Part of a small language model's weights: 149M tokens.
Each number is 128 + 24 x the weight over the matrix's rms, rounded and kept within 0 to 255. Layers, rows and columns count from 0.

# layer 3 MLP up, 768x192, rms 0.126, rows 11-27, columns 0-63
[[126 118 105 162 166 107  81 106 134 136 123 131  81  73 112 147 121  85 163 142 121 118 130 117 101 139 100 121 106 124 121 118 129 103 111 100 127  93  89 109 152 126 109 122 107  92  90 132 110 139 140 151 110 120 171 148 101 146 147 128 135 158 117 155]
 [130 161 111 114 158 123 114 102 157 108 104 108 107 155 104 125  95 122 173 122 130  69 112 170 126 106 143 149 125 117 156  74 154 126 111 146  99 149  82 142 157 140  87 145 143 119 119 102 153 114 138 130 146  67 146 121  99 129 108 110 144 144 141  94]
 [110 113 161 111 100 119 100 114  91 153  55 139 127 104 139  88 141 136  93 157 148 129  70 104 143 185 134 149 115 187 110 122 141 127  94 121 133 154 154 180 192 115 126  95 131 131 128 117 135 144 113 100 133 103 148 147 137 152 145 128 110 108 152 142]
 [ 88 116 130 109 119 149 172 137 142  62 153  75 130 128 108  74 132 130 162  83 110 117 107 126 145  97 145 102  88 109 121 123 106 106 163  73 142 110 145 150 122 121 111 147 159 112 181 151 139 140 136 149 171 171 109  81 129 140 105  98 118 124 127 125]
 [151 124 120 149 102 113 114 130 108 108 104 164  90 108  81  96 145  76 120 101 101 165 119 124 131 121 117 129 108 142 154 123 134 136  89 103 139 104 154 125 118 141 167 133  95 170 146 149  85 132  81 134 124 151 128 155 162 141 156 111 145 146 152 135]
 [ 94 109  98 116 148 154 106 147 136 142 103 153 157 150  95 117 151 110 128  82 148 115 131 146 118 125 121 129 130  40 127 115 146 110 103  99 172 134 130 117  99 101 120 116 138 144 113 117 100 138 149 115  74 116 166  97 134 137 122 116 149 117 126 166]
 [128  87  98 145 130 130 101 130 171 126  79 140 177  90 112 158 121 161 127 181 126 152  77 145 125  98 173 204 112 115 118 122 106  93  92 116 136 149  74 121 119 145 114 131 116 119 126 107 166 128 138  87 118 102 152 115 122 122 112 133 102 134 139 132]
 [125 147 135 157 127 147 153 128  98 128 142 110 155 167 127 167 163 104 102 159 139 139  77 151 151 129 159 112 136 158 170  90 125 169 134 115  84 117  92 129 110 132 139 133 164 129 141 146 114 114 156 152 153 115 130 144 136 132 166 130 123 107 162 138]
 [157 123 142 120 152 155 145  84 134  80 133 147 151  83 109  93 164 100  87 146 175 131 114 102 147 142 171  68 110 120 127 107 152 140 172 123 132 123 120 101 138 103 141 120 103 134 125 136 114 137 109  87 140 129 135 176 100 158  88 144  84  85  85 134]
 [150 174 194 133 106 129 152 160  82  94 147 108 123  89 127 140  82 116 125 157 103 123  90 122 128 137 136 122 103  74 131 108 139 152 157 133 147 135 107 119 117 150 125 131 151 114  90 133 116 117 117 133 115 160 107 154 154 156 118 166 157 120 127 152]
 [ 95 166  80 137 152 151 134  73 167 112  78 133 148 149  89 163 135 109 130 108 124 102 123  96 140 122 133 156 132 118 123 120 130 125 117 125 119 142 132 114 130 125 145 131 125 106 123 157 123  87 135 108 146 148 127 139 148 138 135 143 144 144 157 140]
 [151 108 106 144 145 153 172 137 127 125 117 100  92 127 152 157 126 130 148 139 113  85 136 120 154 100 141 161 127 160 124 164 120 126 126 114 133 134 137 133 153 147 159 108 152 146 173 141  98 132 103 119 114 116 117 148 133 167  88 149 118  95 126 147]
 [129 145 139  94 134  98 116 101 114 116 144 114 128  85 113 115 132 140 144  96 112 172 119 138 119 123  92 147  99 153 163 133 171 144 144 132 108 148 137 101  74 141 128 125 119 140 124 137 138 125 116  93 108 116  80 141 130 157  91 169 130 124 156 100]
 [131 129  94 128 126 142 117 117 157 138 148 160 109 143 135 151 135 107  95 133 110 123  88 124 120 134 121  97 128 114 116 125 152 138 122 120 117 140 160 143 150 142 124 157 106 109  99 111 147 130 153 107 135 117 159 118 130 110 110 109 138 123 151 124]
 [ 93 144 169 166  97  99 138 135 122 170 147 114 108 124 112 103 130  84 148  93 105 180 132 100 135 127  78 141  68 113 116 148 107  82  81 104  91 100 147 123  91 133 131 121 122 107 137 135 135 169 125 115  94 124 129 138 104 160 132 115 140 165 113 137]
 [137 178 138 149 130 111 138 151 133 138 119 160  86  55 140 186  99 124 126 106 151 131  98  77  78 122 104 144 131 130 137  94 158 114 122 164 106 160 125  59 110 117  98 131 112 144  97 118 146 100 155 135 106 105  91 109  90 147 145 126 109 159  92 145]
 [ 95 142 124 141 102 131 133 103 130 133 155 128 150 129 151 112 166 124 101 181 108 194  96  99 167 147  79 124 125 139 150  91 136 120 134 122 167 160 111 122  54 141 179 143 113 116 127 175 141 114 119  96 119 115 115 160 103 162 128 119  83 159 117 119]]
# layer 3 MLP down (transposed), 768x192, rms 0.116, rows 11-26, columns 0-63
[[114 106 130 145 117  87 115 131 155 154 143 114 118 137 141 117 103  83 152 123 141 191 147 109 123 130 133  75 146 107 158 155 108 137 126  85 135 162 106 104 135 128 119 123  56 104  75 147 118 122 144 122 168 134 150 132 123 123 107 136 130 124 113 164]
 [ 91 142 134  83 102 118 137 152 137  97 120 132 138 146 112 122 152 122 108 160 135 108  99 151 153 108  90 165 134 138 112 146  68 126 121 157 108 156 100  80  77 148 152  94 112 125 118 140 122 114 151 176 151 169 113 118 175 131  71 122 135 109 146 166]
 [146 111 119 152 147 115 148 160 127 163 133 120 111 133 102 121 135  99 114 163 136 145 149 160 151 127 117 154 112 127 137 135  99 131  98 127 160 132 143 107 135 142 120 138 133 149 162 147 136 131 120 121  57 128 139 169 110 142 105 147 105 192 146 105]
 [135 166 118 124 103 122 149 136  80 126 143 114 115 116 133 110 145  93 109 167 111 148 120  97 141 134  80 113 128 122 134 114 116 117 101 137 132 111 142 124 111  73 105 114 108 136 147 166 119 117 150 115 111 104 120 159 112 121  99 106 114 142 115 115]
 [130 118 129 100 141 122 132 111 123 121 107 120 148 137  93 125  74 107 175 118  95  83 160 155 136 114 139 155 152 111 114 138 154 117 145  96  92 153 163 155 125 169 136 142 106 113 127 143 117 125 128 170 143 110 128 146 103 139 167 177 124 121 123  96]
 [ 99 112  97 122 114 179 149 102 105 125 121 142 159 166 106 158 148 145 170 117 141 107 151 171 108 139 127 112 137 128 112 141 140 142 107 106 143 116  96 119 147 122 178 118 113 193 139 149  90 133  99 151  71 129  88 123  76 153  87 115 162  90 179 156]
 [113  95  92 125  88 112 123 129 138 114 147 167 161 137  91 143 112 144 130  79 118 135 121 183 112 113 134 134 143 119 149 169 114 121  94  94 123 140 121 143 104  93 165 175  86 120 165 123 110 154 123 116 143 138 164 147 122 121 155 140 145 130 111 109]
 [147  93 111 134 133 122 126 138 122 149 119 169 166 151 100 144 126  96  86 122 121 167 173 132 138 151 119  94 168 117  94 137  98 139 140 118 144 162 131  98 193 110 134 101  77 167 161 134 130 117 165 101 154 114 125 152 148 118 146 123 164 135  98  94]
 [163 128 112 103  93 105 129 175 118 122 142 125  89 193 146 124  98 152 132 149 135 114 139 145 171 129 139 132 121 124 124  80 137  95 169 116 131  83 114 121 129 125 116 167  98 107 192 110 151 136 152 105 130  43 112 125 142 146 104 134  85  81 131 115]
 [139 114 139 116  82  99 128 155 151 130 106 158 178 116  92 123 139 121 137 110 110 141 115  80 195  73 157  91 168 124 105 153 147 190 147 177 124 107 101 117 104 146 141 128 152 148 116 113 100 128 140 118 121 106 124 113 114 130 106  91 130  70 124 118]
 [157 154 150 101 137 181 145  81 128 120 163 145 140 158 129 121 128 154 154 140 140 125 104 145 175  96 164 132 129 122 124 169 114 125 133 115 144 128  76 129 138 145 124 154 105 104 118 136 169 153 127 116 156 113 136 124 145 150 121 146 122  92 103 153]
 [125  76 113 128 146 155 124 149 120 103 121 106 160 137 148 118 123 134 139 136 156 130 135 105  88 131 104 169 130 128 127 156  91 190 168 148  82  77  91 124 109 119  58 120 112 113 137 110 115 145 140 170 160 134 100 150 131 152 131  88 116 168 112 135]
 [147 140 100 143 101 177 141 119 118 122 134 123  89 135 146 120 133 115 116 123 125 160  96 117 171 138 166 162 112 174 117 162 133 143  89 121 132 133 109 120 127  97  88 153 157 138 123 174 115 145 151 129 150  90 100 112 122 153 132 132 125  79 154 146]
 [160 118 146 110 156 169 125 103 156 136 107 159  83 130 150 155 152 134  99 133 121 100 111 151 166 138 152  99 118 135 139 165 139 119 151 150  95 143 147 120 120 119  75 162 165 148  97 111 142 143 111 142 153 123 130 138 160 127 118 126 109 141 135 159]
 [134 126 108 152 163 158 133 166 156 123 131 103 154 101 134 116 154 126 149 131  93 132 147 118  86 132 136 150 144 162  97 111 157 164 114 165  95 153 165 145 158 114 112 139 142 117  67 113 117 109 142  95 108  85 114 123 155  98 148 115 136 137 148 107]
 [139 132 152 145 106 128 116 107 107 133 110 170 144 110 124 111 159 147 178 135 135 185 106 118 117 103 138 115 122 124  94 123 169 109 120 117 147 154  91 118 107 173 130 118  76 146 153 139 128  93 149 139 120  96 129  98 145 140 112  95 140 112 151 160]]
# layer 3 MLP gate, 768x192, rms 0.128, rows 12-27, columns 0-63
[[109 178 148  61 120  97 132 148 128 117 154 129 156 125  96 123 163 166 117 139 101 160 161 135 138 151  94 150 139 109 155  69 167 110  93 186 130 118 105 109 142 156 125 170 107  83  88 105 131 117 121 155 160  81  95  87 115 120 139 121  78 104 114 108]
 [146 114 139 109  94 152 112 149 114 138 166 127 164 133 118 144 128 151 108 197 172 100 139 121 146 113 127 120 149 144  70 148 116 158  85 109 112 107 167 111 118 173 128 143 171 107 124 145 115 148 125 134 157 116 138 150 124 139  98 148 110 138 106 149]
 [110 133 170 113 137 139 138 114 152  89 134  95 141 121  91 120 132 139 133  86 129 100 137 145 176 116 135 107  72 117 117 153 113 105 107 112 157 109 144 110 144 134 121 117 120 172 149 141 137 137 164 153 146 131 117  57 135 139 154 138 161 155 117 111]
 [122 129  99 150 113 155 127 139 186 129 106 104 113 145 139 117 116 147 102 133  91  87 110 151 117 150  85 155  93 123 149  97 109 148  90 112 164 160  94  91 137 161 131 149 150 146 144 128  98 139 162 159 155  97 124 158 122 125 101 187 138 145 152 143]
 [103 113 101 110 118 164 128 156 149 117 152 151 121  98 101 135 108 118 129 109 153 122 105 164 132 139 103 186  83 163 100 107 153 153 150 116 153 123 127 113 138 154 100 128 161 119 144 111 147 130 171 157 100 120 114 131 106  96 127 136 153 142  97 135]
 [154 143 126  89  95  94 129 106 167 146 123 137 137  98 119 149 209 165 127 156 117 116 156 122 113 129 145 132 131 131 144 124 112 100 108 159 135 124  90 108 142 119 101 118 110 128 121 112  87 150 162  89 152  66 153  98 141 142 100  90 143 125 162 146]
 [101 128 131 102 131 132 133 131 151 104 173 136 111 145 146 119 108  97 131 147 116 115 124 124 133 141 122  76 177 103 125 108  98 136 151 150 122 100 110 121 158 142 153  82 133 152 139 172 126 135 147 178 118 135 152 112 131 129 198 173 138 126 107 173]
 [ 77 113 154 153 122 100 107 155 145  70 134 126 149 115 157 137 156 144 111 146 113 150 130  95 139 152 155 150 123 101 146 113 176 102 131 140 154 147 116 111 118  95 123 136 130 126 136 123 166  91 144 153 123 161 170 114 178 116  80 123 124 158 109 146]
 [162 114 101 129 103 152 133 138  90 182 119 144 130 119 149 107 131 133 123 122 142 142 106 104 160 118 123 144 127  95 134 137 124 129 153 111 127 132 164 128  87 178 120 125 166 107  87 123 120 121 146 157 163 157 116 146 136 146 109 127 108 137 124  91]
 [158 120 148 143 128 121 160  90 143 117 112 114  89 127 122 126 128 107 142 171 175 120 118 128 155 125 168 167 157 101  93 130 159 111 135 106 133 156 142 168 105 129 106 120 131 143 151 144 127  97 133 156  96 111 132 102 134 139 127 150 151 154 131 118]
 [124 163 130 120 168 141 162 185  69 137  97 114 138 113  88 148 148 165 115 107 135 154 106 146 111 123 138 123 121 138 131 115 167 127 128 172 173 139 163 120 168 140 124 113 149 108 169 117  97 121 126 118 102 156 129 128  88 108 107 141 107 151 102 153]
 [118 136 109 103 117 112 123 147 162 110 143 128 144 126 104  99  71 124 133 153 160 132 115 151 123 119 138 156 150 167  86  99 114 111 141 119 131 107 129 117 131 130 117 152 140 164 130 138 129 137 170 151 173 113 132 154  99 139  91 156  97 106 174 156]
 [137 134 137 128 122 125 132 114 134 147 130 131 141 141 124 147 118 152  90 115 141 131 121 176 130 112 153 155 156 124 140 114 121 130 155 123 122 167 114 158 114 114 156 128 127 110 104 141 116 153 124 125 115  88 150 130 114 113 107 133 143 144  93  95]
 [129  63 117  96 150 101 123  71 170 105 158 134 129 121 110 163 148 100 105 133  99 105  95 136 155 108 122 123 127 167 109  91 122  91 122 143 116 138 117  90 170  98 131 125 128 137 148 133 163 147  92 156 135 114 173 134 127 155 127 126 142 117 143  98]
 [ 77 143 124 118 166 107 136 165 170  95 104 112 107 121  83 156 117 166 123 140 101 126 112  99 132 104  93 124 121 148 133 151 137 122 126 126 128 124  99 101 128 122 129 140 124 124 132 102 154 114 118 125 107 162 131 119  97 115  90 155 117 136 133 125]
 [119 103 147  89  98 153 141  76 168 184 146 138 174 134 138 162 150 144 116 140 125 120 154 145 156 119 121 118 173 148 153 103 151 152 140 102 140 126 143 161 131 123 117 108  60 137 138 145 129 104 168 109 110 105 133 158 115 106 123 127 192 125 134  88]]